python train.py --num_hidden_layers=9 --hidden_size=448 --num_attention_heads=7 --num_key_value_heads=7 --head_dim=64 --intermediate_size=1792 --vocab_size=16384 --hidden_act="gelu" --norm="layernorm" --norm_place="pre" --norm_eps=1e-05 --positions="alibi" --qk_norm=false --attn_scale=0.125 --bias="all" --tie_word_embeddings=true --parallel_block=false --init="normal" --init_std_qkv=0.0245 --init_std_o=0.0 --init_std_up=0.0245 --init_std_down=0.0 --optimizer="adamw" --learning_rate=0.00043 --beta1=0.9 --beta2=0.95 --weight_decay=0.17 --lr_head=0.00298 --max_grad_norm=1.0 --warmup_steps=582 --schedule="wsd" --decay_fraction=0.405 --decay_shape="linear" --final_lr_fraction=0.0 --batch_tokens=[16384, 32768, 49152] --max_seq_len=1024 --doc_mask=true --train_tokens=289200000 --max_steps=9741 --dataset="wikipedia_en"
Each number is 500 + 40 x the weight over its row's rms, rounded and kept within 0 to 999. Layers, rows and columns count from 0. Numbers have three digits each. The size before them is the row's rms in percent of the matrix's.

# o: layer 2 attention output (transposed), 448x448, rms 0.0342, rows 149-191, columns 320-383
# v: layer 2 attention value, 448x448, rms 0.0358, rows 150-191, columns 320-383
# q: layer 2 attention query, 448x448, rms 0.0419, rows 192-249, columns 320-383
# k: layer 2 attention key, 448x448, rms 0.0419, rows 192-248, columns 320-383
o149 085:516492502479548474556526566556515527542460458478523567400514495469502474481529494511521521496464474499539495514533605460576462453547510539605558501458474528537459529538505521510501497544594472
v150 097:434596474500446486494509558470509493528577441450456503481542557495521426558521479471499488462441492564501459499517481541506518486530476509501494547461523510472488611459469498472526481447496474
o150 104:525538515486521530562456532489531563528502535553569451563441520556499561466481498500574498473551517503534436449557431504521539550525587514452469450488535531492535521461540457487466519543524572
v151 085:493501497481550463511497456534528497546442576487523404492495496486516495520481527463415479503544533501495497473411500494483511474542477479538518507491469521470537487434413380481565497518611556
o151 095:521522470538470466532471415414496484439498486468503504526532480536440484533520523471474503462497469501497528488514509454403438540443486485445409533565452473506459534550486561498565541466385538
v152 091:508488491536490572573558459532527507538494447529432577532474495484586446443448425489538422508485482508535458528539469449498440516449499547476558506529577525500447512524566517523496549565533476
o152 099:442475524465469511550580500515528486493538517475420451566544481477496471476546417470503559526517588451513487545404479505502536506435527414422445507529472451472507445496543485489505416475505441
v153 075:526477520515463474528497517549490457419498511492430507495499528524453429511523526511434494493478541449513500458550476489493414505442443619511456506478412519450521520521493488482401492538526424
o153 079:444559543497453586517524482512498525508487596482544525526533471515502547424518477516474479508527474511552566519403397539388464507540573489458421470486561538438551487479463500484464475529473474
v154 089:481482409523565484520554495414475493519553484535498452500500513474538576495482426487527560552534477492547530553520536573497499521455539485500486490555551484549449470552519515516503471471540529
o154 091:492468551484496598417473509569513518500530477548415529493425500454531491503425507469475530512496473434409493465516510508565571438442409492560553560524482497506537433484529477500516487481472455
v155 079:471560510470483493447516485435482436538541490532502512491505442471502453562551460535510468530467531469474511538525496523502504472477543575490460534466469519408501474513579514553481501472437428
o155 086:485454503497501480556547571519541569523411543547487493488489517492547525561525534524483543551616601477441566466466517539563528479481435499526514511463501459475439487454475484541493478523540525
v156 090:506486489493504525470552502497539509469486496506544529544508554504483498515519458528495512461444459512508482505507478484514549523510472483541559528448537513533456556532563459531540524555501488
o156 096:468523485484509518515490493523535481511529426486508460534493559496553549500484507523543563549501576510532433454501445586437502553541542483486495489426493503485555494503492516472432545498497504
v157 077:535426531552516499521488534434553553507510508517482549465482515450527465469578492596473536507524556483445534518521509467512500473481443509508506507513505461528504507470538521517559522540490463
o157 088:476478479471501484542468563522523513569430506496494509450510519486532464471530542503540528497432452569486442497508622506585513452521536530555549443469471523520449499580534516521493534504593506
v158 083:508453489512561478463492420507572448484548552531516486566499484497549543471529554448516519485511419438534523494534511444488537515473567500497514459561499493529546462498473405534517516446536467
o158 093:464491473520459526511530493532457497529429493507392531436525523397518468540494562446472510555502503477426561541472501452555481461489391509554507544527496540521430474534507560490562482494486422
v159 084:467545489447452529464445536452479563471512443439548512456494447485454444454491517509476500478508531498397510527525532468535540481522548487518457458511559572451498463408437534518485458485475539
o159 092:536522504512596462506538544539539497513445493499560460486468562512471505494504438599512468486488455545452430561574556499593507553555542541495520441427447481534481575500581458492427509553599517
v160 092:520481528414582537480511480510488456471536531476530447478509544493533528486402504486460477503431545497456531475498490465466569540476467476459431485476513495466551504500461428531474450490442457
o160 097:581486522481488448549511520504478439480467436435520534430485483522428454530548501445508462484556489472549555466495531520474467434570451546501521543536540454515467496437458515530494496481553502
v161 090:513552512492502550512489443511503517415494558495445461487468492488510517519475500448480521530489560545459516478482453574451495484443448458518440472464497505498511508483448524542516495496576524
o161 103:513543503476448505492514451485478502438532463547547571548512503542480523461509560536494484538481473424543483526510399491371474517475538519432441513491556451498588526481465509516460496496423545
v162 084:444470520515492520553564530491471408430529494531493474570488479475498549524477445427482569543433497534529462481471465508488583498482557517524518530491522518555484541523520457530441466492552545
o162 095:543535539547489586476520492522504543509560452537491505502458530468514586481448482524499495517537531413514518536507329543435495550528499470494486532499507513488598496444467484478451524575415468
v163 085:553517541585506443524592510547463503556465519570536550476491426471457569420523504506606490591573514481489488502474546488540498510494551442454504495507433485533492497531520541507530487472552512
o163 093:441422455465413480505507501450538479481459509490443477535525474543559489494489491558513489538503514523481418579538568465551581527431557453577453490493556435463472483556484507517460513460472540
v164 091:462492445462497493476534434471557506469546478532557516501475518487529468510563395494548496516491501500531528533547476493545478526510547541526531516528492484512506474561536433512504531545526542
o164 094:477555487489498495512527518500508534446548485511452462541551519445500454530537441503519498493520609461525540549491475525517480468429499465400437505512414435474480470515495445481463467489465519
v165 088:523506519534492533554548519539472466469568503463525474549463498531504499502495490383513491433528425503584491564559465449491458461543517514446588507508536546519453549464490438488455537521572508
o165 092:456493517523463553441487471537497505449490547505437484532469469451446481552493567455488429477569530501474511452466384513512530559497492467529456455537574501432533484438467552464473524504414483
v166 088:506515477536500413472531490538514484536511505493538439512474508567421490550521529485474494479551448475498494557523474480503536470508508497524519579501535553440500536487543473495468456439515529
o166 098:538493467576569499493486503475523507527465504494496452504457537460570552575480448510504489495521550537467509450502550514569456530531448516535571534518427569529412488499490464498554493530538478
v167 072:560574510516499428507501505542551505497548529421550484520489506521424546421444504492478512507533468504513490489466501437487526479515484392543505510437430520542509518526565473464443465585499529
o167 084:442494458523476508533477412470508456435493525467456430585501509584484445513531474464493530510527487498511463472483524500428520605456469480437445437561551455456496513441526580454516506479478539
v168 087:498448481522539460464502504476534501523520459519449573487538519537544459499550519573510512527435581537538485484507513557485529531505539531557498466555544492506502494516497479532642538554459473
o168 096:480480514438491514530468613527493479561445463532499478432503532437548480514487475473512555489512488512448568496511530489561570401532485514499516519501477542533442500521580474496476475511595500
v169 088:604477491490485521485547497518483501496585520521508499480473535531492502511547440512555507428479500514514468567512536543520483500462444506517495487464545452506506497583541443473412523509536501
o169 095:469494529436519517470549543531492497557533482495465485514524541466544498498527485495550514536476575460524431483459531514536540427538527467425575492466488487564497471488521472524455427495568490
v170 093:562539497474423559554470505521466451496495472479511522499469470519512451435513518444513522414520477512552484485495503424491518412498536516474470472501472510514494520517537505519419483495475431
o170 098:437493505495519489469530476509487528520549564468447486535602458508481465476535496532510491516483502535512515521455561493467481567476447506530523450478539479458540502472436556471525504521531495
v171 079:495493513393450471521432497563419509501584510395557527474480510487422531580581524542507436546503494439571490426462481532498480533592531544473485461522481508482453526489464481501485537511488486
o171 084:471536502559496535466482445486502478452509547522488490585463533519436464483431506463461445464577444506499534540542433524501467534556444467482445512525494557488520564428465571484485503470481525
v172 096:529544511503563539494492485503489468528513494456548424547506476470531547467439460424552588547505503546464472496461522479486591583436519463513495524531511544476555493501545485477587487492435498
o172 100:477456503471487514504530434513469455488482453499450521453457499519500446540477511515469536481454485420451518465523571444501484402489371498480550546521555492522434499447539508537544502496526493
v173 075:469504523571527563513539463525501503478444510510441503548458483493540532452473465460552458494503467472447479499476529499556490485521509495495512474478476428461551518448497477490557531547575445
o173 079:470504533528468460536498454466518471438530529560520484462506466530484473509494576542469508528469485485560412547561488418517510552391506453482467410494548459520497521498557526424469533522487554
v174 087:503514504500460498477515542507500423534535561541528455544522433496445508498534525456499578541536505495510493537487543508532593432492580558477560508423494539507560476518508540480487498374446518
o174 093:521469517515522538477499538513474587526464491538473481435436519465542557538449505543491482478545524464433541462542463471562471512533430472564539535479534538515441527453476492505518554551508512
v175 079:512501541517565447496475448473543539493433519530487495469446532547511550452436524578513530503508483506480595522487525447529496498466464450499434492483536497496481430560489467504504524592505467
o175 091:462464453487499415529524403476474433437505425479498541489569523498483421520543518459456537521389436486538436483478603484459445501449465479481520512505451476525470513537533581538541478424493514
v176 089:447489451485474579498577506427436497513461437443502563450518500484515482499552472533547471452493546510531449549532516466510525423517457529454545449492491474483465509494571506540447473540472422
o176 095:531530601525532557433520568597550555507579564527523511511497486526527510443471419526545490425524475497486498514511443528570529533484573479532472448433543481489587516455505418470392522553530511
v177 105:492391529451560530507469439491507480543499503500452505540468514549539512537460515566515467489468485525428558470512489489468480521507507552457430539498474456498482423488451514500536525481491541
o177 108:511508524492456451556490423513474458455486490483572564439517473512427496506509559483433458549479432504587539479471483484390393464553506536517484549462506511506518524490460539495545508454501460
v178 090:445463470395401471536447527491463461508565464483546558520463497468493476524460548503458451506496471462517497557522507510505509532527534500442510481526555510471522493484480523489461473468457501
o178 093:509497508531617438467508588536461471500477567480497495450528526427480444558554435491505433494563545520450578499483602485617532485522507536487478486491419501524461486468530459552518460519527493
v179 095:538501582510497519526524487488446419414475533489541505527504515480468439466420525468521609489452553517494498504510434507498574565468513526460513481482473461463528488511489472538465517535507476
o179 100:521526520486458565489495512535471490510537498526492524402511504458456519519515475514486467482541455459531561502486399479422456433559498516497453479470570479478581497419461489497423561547464500
v180 091:560506519532518514509446474433510580486519513496483550460487506512533530486506494504544465533491473528527495415490536473504497493494510483514487553530490532564441546530515508443488531546508477
o180 100:432452490464489515579518450453477463488507466454414501521539464539509431417484511456506572507416515520509412536467565515483533501485505443448499456499508513511483466559524563519502477405520484
v181 080:480514454531496536491542509462540570455495449486494495504509496488502505495419457497458493554487540609494502563500553475491578578487418480506450538516519553502527526446424478484481495544496531
o181 090:500506534491532479532504491515450431485550466478564477508472500578498524444509449562548511488435504468530370514523536481475532503463581533461512434448550464512552546511558466497481494503535518
v182 081:513517433511511474488478500531465442514547490496443534510541481498488491498503505447554524504517528520554506495491488479486486600499551546555555492488482472432501510516538465503504531487484477
o182 094:497510471488456558486519558542523534500474552507447513512515488412506488557497468442487471472551483508445627531442390473506468471542423451462521553584510557500470522452474512486505496511497501
v183 085:448474473442494497526479535509453486441464527472519434446457525496494522450522538485536490506471538481465495474495506536486563540535540489476490496519509517503535487500505487515447480489508551
o183 088:533522460528529455420490590584496511545554482496447533468544540452503510556502541512530440520502473537520493553597584486589529459520493574567552475482457500531494523481469492492531474543550514
v184 096:488499508476572527485505499505475525481477474431521440488457486499492593468438532483466593529449582454443543427500509519492558534486524480488491473543501496459598456523452519456517521458479504
o184 104:563468499492478479470473519457515454460514451486519521418504483486462448555477503537493465437511432467534595549538552489486479436557415527476515496520473492539439555440495463512467530514511534
v185 087:499467442484501474495540515518526518554613476522508565537529553468505501519507471570456475487513481539501497547520512493540470499467474521432422475518588504505440505502501496519459487507479464
o185 094:493526506452508530503503522512469489519480462510494468530443504497522536479495495469590532510485546469510456497520496563581603414527542497469501515500474512546513432508550410521508454492583443
v186 079:534597529478485548554520476556458525569469457500436576556478531512546543452459464445576562486528512502504482489496535482472477480479529520510430442419486574508446526541547553534509496529529455
o186 093:428519512440457555468513414511487495455531540506472513566540461575510489448505529521498534506463478434550447491481498496443547492471517456484480456486616442476580499450515501473503494497500490
v187 075:456455555518473471480432526456490471519451450538519487540519515480548467506465529454476416440480567455494511511499493507493549533575530483478454510508538566480490535481493542498545454538462498
o187 077:538484568534544452608499520497556446502511509467532492446501491564519504533516449523446475556495520524517529481505582476431445536453562613582488481438456437473483461512532473487473469540537538
v188 090:485536485437511461514507447499493537501474452559516496468474560475501537502509544524542471508510526479522532411411526456528460464546573503466428444465492468505462475525513583491536518532534439
o188 100:458530501489472481467513449500524429455499539439502506543541464596463415453520520497497536501465467518558465517555622481449492458447519503470451446462532438487495501553520524445497504435516532
v189 095:435501509507471520503467498529552548578602496495465543503519542487556455561508410545484497477503342480580493466444493476479438509549474541508496483508496452535424566531547520514538486548470437
o189 098:497523528491523512510429433465524528532529586561553430525538519543493487482496527444477532537496520561528495424500480530437440491501537480441494496418454512474563449509538486503512514496522556
v190 087:517489478497491421469507514415524528563524508511455524446527514550516472494531539558578475509493504515484466509462541579504500501534532464467398504509477484525473483494501571486522484480492483
o190 092:467468507400451481495431595473478502533423490564572464506485537510520521483464554499536542523499429525513465477552498487589583487526546508499524479512524497523461539504542473444474491459553541
v191 089:523469493453542478490485446463470502552535485483462486495470530450488569528452552540454575506420522431533559479454486478494458535525521522471351505467484466449450499533511530540552497511460465
o191 093:512474502495509495527527493496525463441494507484575591422536529537517475541497532513492528508506466429607538515511616459451474415542481540456489481483475515564470502448533471476481497523535549
q192 087:455563483488489513473516514465510537576529437530547459461477555505574518531540450475498502498491577511509403441464497528505491468549472461480460559496452618528450485492498533566542517523488487
k192 094:530567460564553461491535545514530470483500458480499466504504457584440472426469486508437448510575424537490541587549562425505545486491512516537550530428540505418452487527470499500481497498534470
q193 095:499501501501501445500504447563477540503556473539525469502521557480462496558503480464484573484497488498466526537514392513425485524532516490540523499454509493469593567498456454492444505443446524
k193 096:527455539439469495476506468546490492538497476532501515533582583417514517497509443509513532512514539466517416511458475496551484537496462583478439511543461454516555514517570492466487511585443544
q194 090:486539505559466515482495514497439462474498485516524478546475488476448471536531465433583510448487560520487443511540537497523513582470542488508562555479464511558498476530480533550393535475542459
k194 091:475554538537554506505499525490596472515480493483545573455458496528471420500541550445457488481484484530522432527498535481492489500479512495471603509462485527577475459458490522489477497460533499
q195 102:523508494481457555517503544431544478533458479429484515505507492542486482488498435502542487505512518464498430471522570440507476507492488470504473477427481505470447527491504512504486480524487477
k195 100:429594521499494443489509558480482468518457516443445505568496399535471501487558550516482443487524484474486586514434502465449533425484532519461569501444487551527500432456470551512442473427488407
q196 102:509496502499467560494500549467456465463447570470447555521456402479509516432471516566501466505479495447489542442552638484540492532401500470494533424536474462516419419513500497498477495544522473
k196 099:427496501514461505531466516415461519476500525425538507466417453566536475575573560503516489527464561536454544443477494483443514416531557428486518447503469542557476548497462492566478485480524484
q197 094:440465472512495482471535509523489467537451566496524507604516457509509489525510587487431508465470484497503554458524526495536451528440457465500523506497465514396445423541524559521477491495498416
k197 092:480548519529492486518460477462487490486493488456461460468458489574532543516469467427484466551529465534464518506466496465461478490578531468477492424461522524540508466542537509536550510476575478
q198 102:514501548523484529482461469466466537531511509497502456588512541542454544567446485480557523449455502508479474521562458503525506590473504430497495513407449478485470504503486547438387511444472519
k198 102:439570524464485500473493511531522472498485483482460469517489500463479456482497468417516470524462522478504472502511453440498458497503489537518484466521491520510492525532473545459546552462496465
q199 112:508472503508497458521477506544486458479435555514510529473511499481515447483540501531510499507521463454426491568488497491525486473463569529534583469590476499496523515500506432468508500541540472
k199 110:559464542476559517542469486507492472577423509504519549568515495476483472575559582595502534477459500465478485484519469599508486531487541464520501532486472532489537485466482444556444491519430590
q200 101:489500474520466613496542573385529500489552462490500522503504456508516525491525469502503420560506475488520497433490632500569559532474411474470447568511491522507434466486519556507537493499495506
k200 096:446558492522533488488467559450525510457574555475518450493478425539504516535464534484479498518558445492485579518555541455500498441485570477487528452539501553495433504531454489496475464431526452
q201 083:505493511485550437504466455554508489495527514458492498560491443509446501427443532547447547485453483482426631507504454437411472480487568508508476469452567440403538504466511500448503469488447514
k201 085:492457511457471456493521468470492508498475494546495443525500535446585598519516445499533546497472605540494500438476449515473444510547508489494424468542497447581535533515554511533550546513524494
q202 088:467552462426569463495498435515510480455520567469495474623443482485483468465457531452418473512462506581461622562504355464388476420536548518504518478522519514510465496482527507467522516486483540
k202 092:538459492470484481450571451489471528528502517556545480467509541534580565507523468498486514506478537571509469498522492522531494548542466450539438521522539451469518560552588488482556500466541553
q203 103:537478555442515490457481531513543478489486515476458589491518496451498497443512469541492566485520482467479523517517540503540471486433475529547540471498450485453520534483564418415547465518531502
k203 098:525482528509444498482465465515457475464504502552447461612504469468518523550516587559530578492434570474526558422429472566477559494491483523457538535524477490574539483480483458508494529459454506
q204 101:533459463500463560530505572446527478521480402447478539429529536518491508483490467537474495519531530478566485399525669473549529501474439510455440490490504547528457516496479519537524489500517483
k204 095:430478450542472495530440528484466550490518537481456496498483430476493483511452581522507526434510439461489535458476521490448469463428556520485487378510546552526466472476432502507455482463484425
q205 106:415541480499553487491497430519476479491511485492522456557501471497534447509499495440473432494505523542486523511488436498462479485562559479509507504492544548500529441483448510570544489510467476
k205 103:521503484519530456467533510440546501504492549496543517378474477593529493434529461492486412536521464607516583569572508484507533467582486481502518559515515475490469507521545530515563462475563510
q206 103:477491488497509565503488561475471477480429544529472486507479469511538551452489520533538499460535536480490501440509613515553438458465528539474483451559489500536459406563536496528526503540546414
k206 105:440474462569511488556493489459499529482525528470532528470442390564495500489498535516447429502514499558493603504524495489460468482548574428532538470482529530534450475480458484566534491452547471
q207 104:551552503515557552435525463520451484450480496546472409554495497533468488485434525509515567473450487584486534554528502540484546556498460476480488529502475438525544488504476561412439516418557555
k207 108:474515467488455494495515486519548516491536451541491538483525590390549436452519486449491548520460501505553349481555476501529450416483451475525462503501476517501535588581530476457518499494514545
q208 096:471541499473494466535496518518554498520500466441492566567480467467486506449450516491447497467539526565463549490496519458481503443516561531538479472501526483481460524503529523499513490488518392
k208 096:483475514568449447494528467456550486480462527538408485461499465535524570493555471538529476506457545539509591462522502487476519468553534517532502491536534481586449502477432505549524506437531448
q209 093:569478494478505528458563558497552508475464518455485543430512496525509473476481487619456502536510454430526560479541518487469493482494468550504499469540501434491520546483484481416548478519534515
k209 100:527449489478409530485463455508484550538541485533445484525514533455549566550453518519511576498502505463477453428453469547481464500468493521495431481574442492513533544491502484523497504534478521
q210 102:539503509523487468490538548468543520496502569521508477545544496518500480542588530544479477553461483531556525530498495531471516519487439505535542497487473459475478536483471532510492504519476576
k210 103:494583513509468494449461492486441500524493427507428507517508555521507511538439501507454494505498524547422471511501541480510570555483438470501483440498497484434529500515542471475520494499562480
q211 104:497566491463488552503541479502479508530514435445507499571466510541465494474440501466465537538487526536482505465480446504440454520513480491537411521472530531496490420521443550457445506444501500
k211 102:437579455482481462490521525529533548494523482506471488480455545477482468463459436463488533503472482510493466506456490425495404424418488503508518434450509486479499514549593510481546504524520423
q212 086:446513426459465551509490549495465474507450460507454507458473520433534496472485501519532494478483535496561433427511627488616490510479478485461471532489496556549493426571529475557490503484483405
k212 090:503484512566499503540483523510517510428522541457541539473487415557435494469477528472481461491519459498539517510547515495485450505465529476492524492453506474517456460462421490519507505486519494
q213 092:498462493481539502487481494468477511457481599482523554490515475497483459473462520545418509490477400489435569508495433512484464486493517526536575478480498435390542516525448461427509474479529569
k213 096:544444528473439543471476400495515503552484483548476454513489562482554562536501446532551516521503531472495461465467438542519481502536456482491447530529430492527542530519594481522511518536522533
q214 101:528517523533481493499521509527458513529466473510517537455551539465511525478491486539529530464535510499440509513459507548563516478440471533568454478476480538481529515504481507432427476481480470
k214 098:503477454506484521513453465579505473538463429542466451564535520434484497474428517521560535506421526466527438431487480498495468501421508525495451451504475494529549504507498435500476521553467504
q215 104:461512495495490444536563448474486522599584508481573526497525542519564521514530463503467538479496495522492475553462402531468470488516488525598432570470521563431515499478480488533508520435419467
k215 103:559553501481513435460498474558522495477476466474477438516515514602425519423453440494477472535541529516530588501491490476528500538552483550480513492523553436435448486518476545475505501508534519
q216 108:505542504494550441490522424547533484503486468551557448475529532515503451533484458449487504531507482536457495561482365513459504482552504520518524528521494517473595542488504514499514491459449557
k216 112:573478506468533506471529466571529490581454482509528535543552586430516498514515470522522513497511506481541411534477532516544516554443426522510461617517465461439530493527570494458494472547420547
q217 097:473532483513519424490485472541504547554522485554550470438538554521505471562547456448498501543524510507475458585419408538482490504516485461550484506482559535477576551455460491502490513502481520
k217 093:539528531484567559469544482548457476557491475528520524519542585483496431463450481506525496534509524476492461516506490526551513538435468577521528573503468479383494477518541516429474538549408563
q218 104:429607471453585503515515398540484486494544519550517501509430471481509440473473483507500497496474503557444542500483401488475460491545560545501507583528527502497537454496509503475572531452470528
k218 102:599470604476546465451547516500591540480540557520583456472479496547533538511573470532496488512555469566595527521520520506541524495563451443506494608481528501511470537496542476455585492514569501
q219 094:566495542515537472509545472576523504525571538491502481519554553512475446551551476467473552535509455494529521564471396492464544512515486508526545570498501514437553585457480518469453474487497584
k219 097:563490514487545520458487469551496486534485479548507485533524607453472518502477526480505565415502494486497412484497510552504518574421447516490437517497470493463546540532547492454469496520491541
q220 093:507521488446532466480484486529482492484476516432536538608441440502504461396479541530464519498480510509438620499531425463403442439497571534477523483464513467456525506492593518474510525462456488
k220 095:505482520466426481483543485511526514508519500558476428515483504494537564541548459537495525461470529556503504441497499492532507472523455459493495502500512491563502527485566461522530495503535488
q221 100:507447511479520483550440512521525473435542482442470589500504493457475486447495543543435530469486467474488545523494580425495530482468492494502489455483528417477461556478531478479515482530500466
k221 100:506448521503417530504428446441467503466495528535428513478543496434548578536506555546581507477400533454530513431448484565485510527539453520470445438533474490565528500513435488565500513471488493
q222 097:459459506493491513520493570500496460475480469513477477483474477473541540482468531520511444521540555487537499419489599503528507437474500501438496464551495505536482438519550494577531523523494464
k222 096:451505451551526511564526535458477503487535518436523506444450425553506466488530522479470522521503480552452586510545533507492477489450543475537521490485490552502420461470426506502498475506500450
q223 088:462528519512578438492479479544523467500550532518579532551494448506497488491478529553496479512482536561458566504506431443446460455532560514531535496483521484459519501477569492484544524499462476
k223 086:552524542479518487483590473471510518452484515539520468545461539558527584499555432528493519506485521538541495500538453535506526494552464402527508550550511485543462529461547521530514517509534516
q224 098:556465493497479478441554471503500503532525557539519488403495494562535512490532500545517486561547523486454482517460447598491456462518472573551483498502491498501554511553494493481582513507491532
k224 097:510484475465531509517530496567508463543507466516494472575499515530462497468442479478417518464542426486506535553561508467505468545462498518499504551515500521429473480474532513491490493583462536
q225 081:463462439527480490511487495509511484506456463562435493450608568479499456595587443480510533465517496462530406541455520533553533543519489519513512550550481539562470553464509521573517510517536478
k225 086:538525524526540563531462457536492502524479524449502549533534509527484462498481520481520516507503518487527470501498514530519478611398490518518516502446544479460509440487461508478457508505445483
q226 085:512450506485522459522484484519534506463513528428487524521541445530449462474519503551459496513458465474440642565490382488420516456534566563507547498495531401463549525473503480428512513502480551
k226 097:532452519442459530504497438476482520551506464557505503519504564436585564546508480527540549488474553492487457448485494537513492540502436478506424510566464509515486500499529500468521481505510535
q227 099:529472501599492468485506572546491500428481558508448473407546512461524521503549518623519541485514497438501445552486490519555542532473456556522558485520540475550480560491482484527467534529571489
k227 096:564452477518489627504494460539527523554509460527511562480485504472456542547472512486474517499509497493502444466589540521507515555452492468478494482486454523507510474453470470453444522524438530
q228 084:461560473529502504441494553490495500559435522543483441473510545482536494544568505493550531480485520514501406474480559520620505547460478489513493525452443576537495403513466525559463505496490488
k228 091:452567520564554481550484518516556439445504496453556512521473413552425449464481519439459447490534450542515498541526544494459531485494554476471558516440530546453501470490457493486498463476524492
q229 106:511529477540541468556536483505503475564430485417489606444516504507501534443461463544448457484517438523489499487425491459501502492501489520543497479484514501429519540500466482471542469505511499
k229 106:518529519457443466511492459497485461540495531513467461567529518451520505511517560562540431465498490475547536415475482595490498435493517536505470479463506468478495517443441500540456463459455497
q230 104:487562542520538433525509461499477520531487499555522445524513552506472514543537482473550528510504497492536451553459428512518507529562505503532548516475533492515538527486439520532472522516482522
k230 111:606521520484513515466520462525486463549452500510536528511538556480468466449509489494470435487481498457549449506506472508496540549475420547463496553468453476439525489487529524470539505508441593
q231 097:546450517486516548504462562466534524457491514470446550488484448460478513484486539590471475495506469488528566452578606465549497539435505503466529451533477470499440464464492473471453456554537475
k231 096:441443496494410535543391458425412524462508520525472513489437461469578519551531557504541547534422515490494514420436463527443512442548528430501491402574446456611531521501468453569564534492500475
q232 101:564494511476463534526435544462482480459439452456438493455482505458539505446456464500510509480499461443508505477529549509576535469516496489488503506535526470516522533476471501457459526513560458
k232 101:466467448504449548570430501522539524523467504516492532544520472446512462506474522573572467480512492444519411462486528500462447430456572517472491500541433503540492514501489379492481467555491583
q233 088:507519504503587484456483440544519537524520522550496520511491499478509521431533536544495518538504502539426526576447425533454514456537558539578511500517516487492567568478501456441520475458555513
k233 088:594494497498495459458531435573523489476518473567537513506540567434552515517527566530501526500437571542511482508567482601523571506504459484560525576473507476467527561496504472494519507498521543
q234 085:501509488498553488508463469528500520431494491523467495522514507501479494486539517468444534536465418522499566572476453496434501560539485522528464524488576470492540547447468493460500482500476639
k234 094:533440502445448543476452444539481512467502476578537506500560599444524515527518504503553547511484516494474454508471498546533485515519444497503385483554427451476507556530555477471509522536471510
q235 090:498509539409494455535472447514547503536594459477559474498468508536512509508473482425479495539549510521494545538483378512408433437554547525480457528458544505458578548502524535503545465493453521
k235 084:524466538424532479501545493527516497545527526563497457511518610483532495486505434573503526459473510519482498497459493483534445528496479575526474552580506528477500504530560535491518517523491527
q236 100:507440484495459560472481580487514513479426531487440545441479500499510528457495484554523499466517511420540487424522674508577504499411435507469486449553473493534398446556477504517475460525538451
k236 098:433526477577485528550434533441477517459503504439515470500405394518510443492515577494498465519482447520498546479499488504405465457495548498512501405465527536550471505480401470599510531483506467
q237 107:568500506473516468504495533506454475482411507465485537493519482457470538459454534632479523470524460482472521524473510518533523491513413521563492437515506456487491512506467491446520511491541464
k237 103:520444428491383523534484445535481495552495471506419505513537585462467521504435478561480541449454502424527430401494441500481479463416411514509471444457448466469504501502489486496507485485410512
q238 105:490485495477471521551482484461553521547601434492483528473516579529502509520480424476539567482509500482524447496509487469523464481535518518474460549419550518507546596462549491486547505480500476
k238 103:480456592440529508477532516556516498460499517519466410565524420437502519519510531529475507472540506449489566457429544509526443558459523547487512496504526499579495495456466515480418481523489484
q239 087:459516480502513519459541507476444468494463504585469457361489550495530508552497439516535493538485506495512403474526539565546524532508466527474460557578474590579490445482435525533555516466539530
k239 089:493483415536545511557499542530587541505554504445546563477510490510444461437464534470444468514555449503499483538573512411494513489457512517511513554422498498413473501507487490461502466544449487
q240 108:517454532575491461500459577488538582506535528451532521481539541453458517504536520539453527510576517485519455567502499511525544473440480513497544474448554514482461607498524490465383438489513435
k240 105:457527480563472491488441499485481506518482434541454433514512491443488530488451530496539481533403531439494485503477531522489512549538530503475526429564479441543550506479417497525556495466530482
q241 102:528468497460511497510452497503442465483513499473470392444518485468489546515460493519535464546523505491487500554461475559494488462499509507552447427539525461529557489520524525561488506561434518
k241 101:461518401515486458548483542479451474608461527514613536477467527505502459399553487483476515512457515502513513531546461453467485506499530471507542521555460473431519526547502520505475534541452510
q242 105:535502443477498493527471484525461482548461491453467542520473513506464560414386530537481537463532513468476556421524506455499446478493547534466470438482483480453468501529551477473487459461486450
k242 104:472462493485423471514543503496490554481472541499472462474472480392587538488558489517517499448440495474553552456454448492473445407493520487504517473512509488575492514495474494545504506522490482
q243 097:522513505520524397527459484564492523506455574506545504515488552496470503548432572507495570451561491469445539531470439519486478474512539497530530440482486472481451596525447501509411478526525472
k243 091:515522524476479525495535444572494508544434417565446487521489614460508524482483483480457512503485540473479391467488428504492481544476497555501495500472502467472580472487548487500561516527471557
q244 101:474452517491487549499534560474465513488460435476462455511574472497492523511523470618463466529475499484506511500495559519539551546398428519501407531465474496499500468488485505470505503484482511
k244 099:475524412535423513491439526499460517487594480503469437456483512496462533495464474452555576540455547503454494447522500527482524504450452489490437377565458455522496546541460535517550559492536384
q245 099:524430554476471525517449555474513571417512453499501462409493527440454476508513500542479516568502499412550482539508552532538524467493478515489477449544504472596514535466481487528548517567456558
k245 098:521424471529469551525438506502432516482458532515510536492530499435474486447482516539553580499453523407483482487514548508519506544444505494473438494577440461491526484500480481482512521564464470
q246 100:506493466430522545548486458502502512498471411425492459518470497503499509519384509503502451459536495517486533459502517525482476494526535492458395484506539494503447444506505556487539493500511461
k246 100:424484496467429511499484522471523527512492573520483450406469485476586512457524448517563481455479487456531526451459485441479427401498514529518489443546521495530477510531498506525559517528496429
q247 102:431529499488513492526461460549430467535436499449535533582443486457461492496440497469490466472494530524407529506509489484458483494505613472513455479541554576469500394527505515479427514505489414
k247 098:512549488535475469500537510446521492521478506492531480431443532515540491457548408480524488514450507521584504494475466458480457459539541500536542505490513473552506500499525493545551525476490477
q248 091:532467502521532512483502483547485461408549568513520411514485496479532463499402549545510485509509491518447593512536458557498501475553509462501503464523506430532541508532505501485525511537499562
k248 092:506438489458432534519538493517505536542472468540499499436508549477496554472496422469480561547501504479470447497535516439553463490492474466506496533527448544498543546511585490457516561562514530
q249 086:456505478515444529441523544465477476547453529537497543517525486575552520519576502453496499492501510512512452436456556505552495508405522513489566550466487574537459480510535493546489536423509493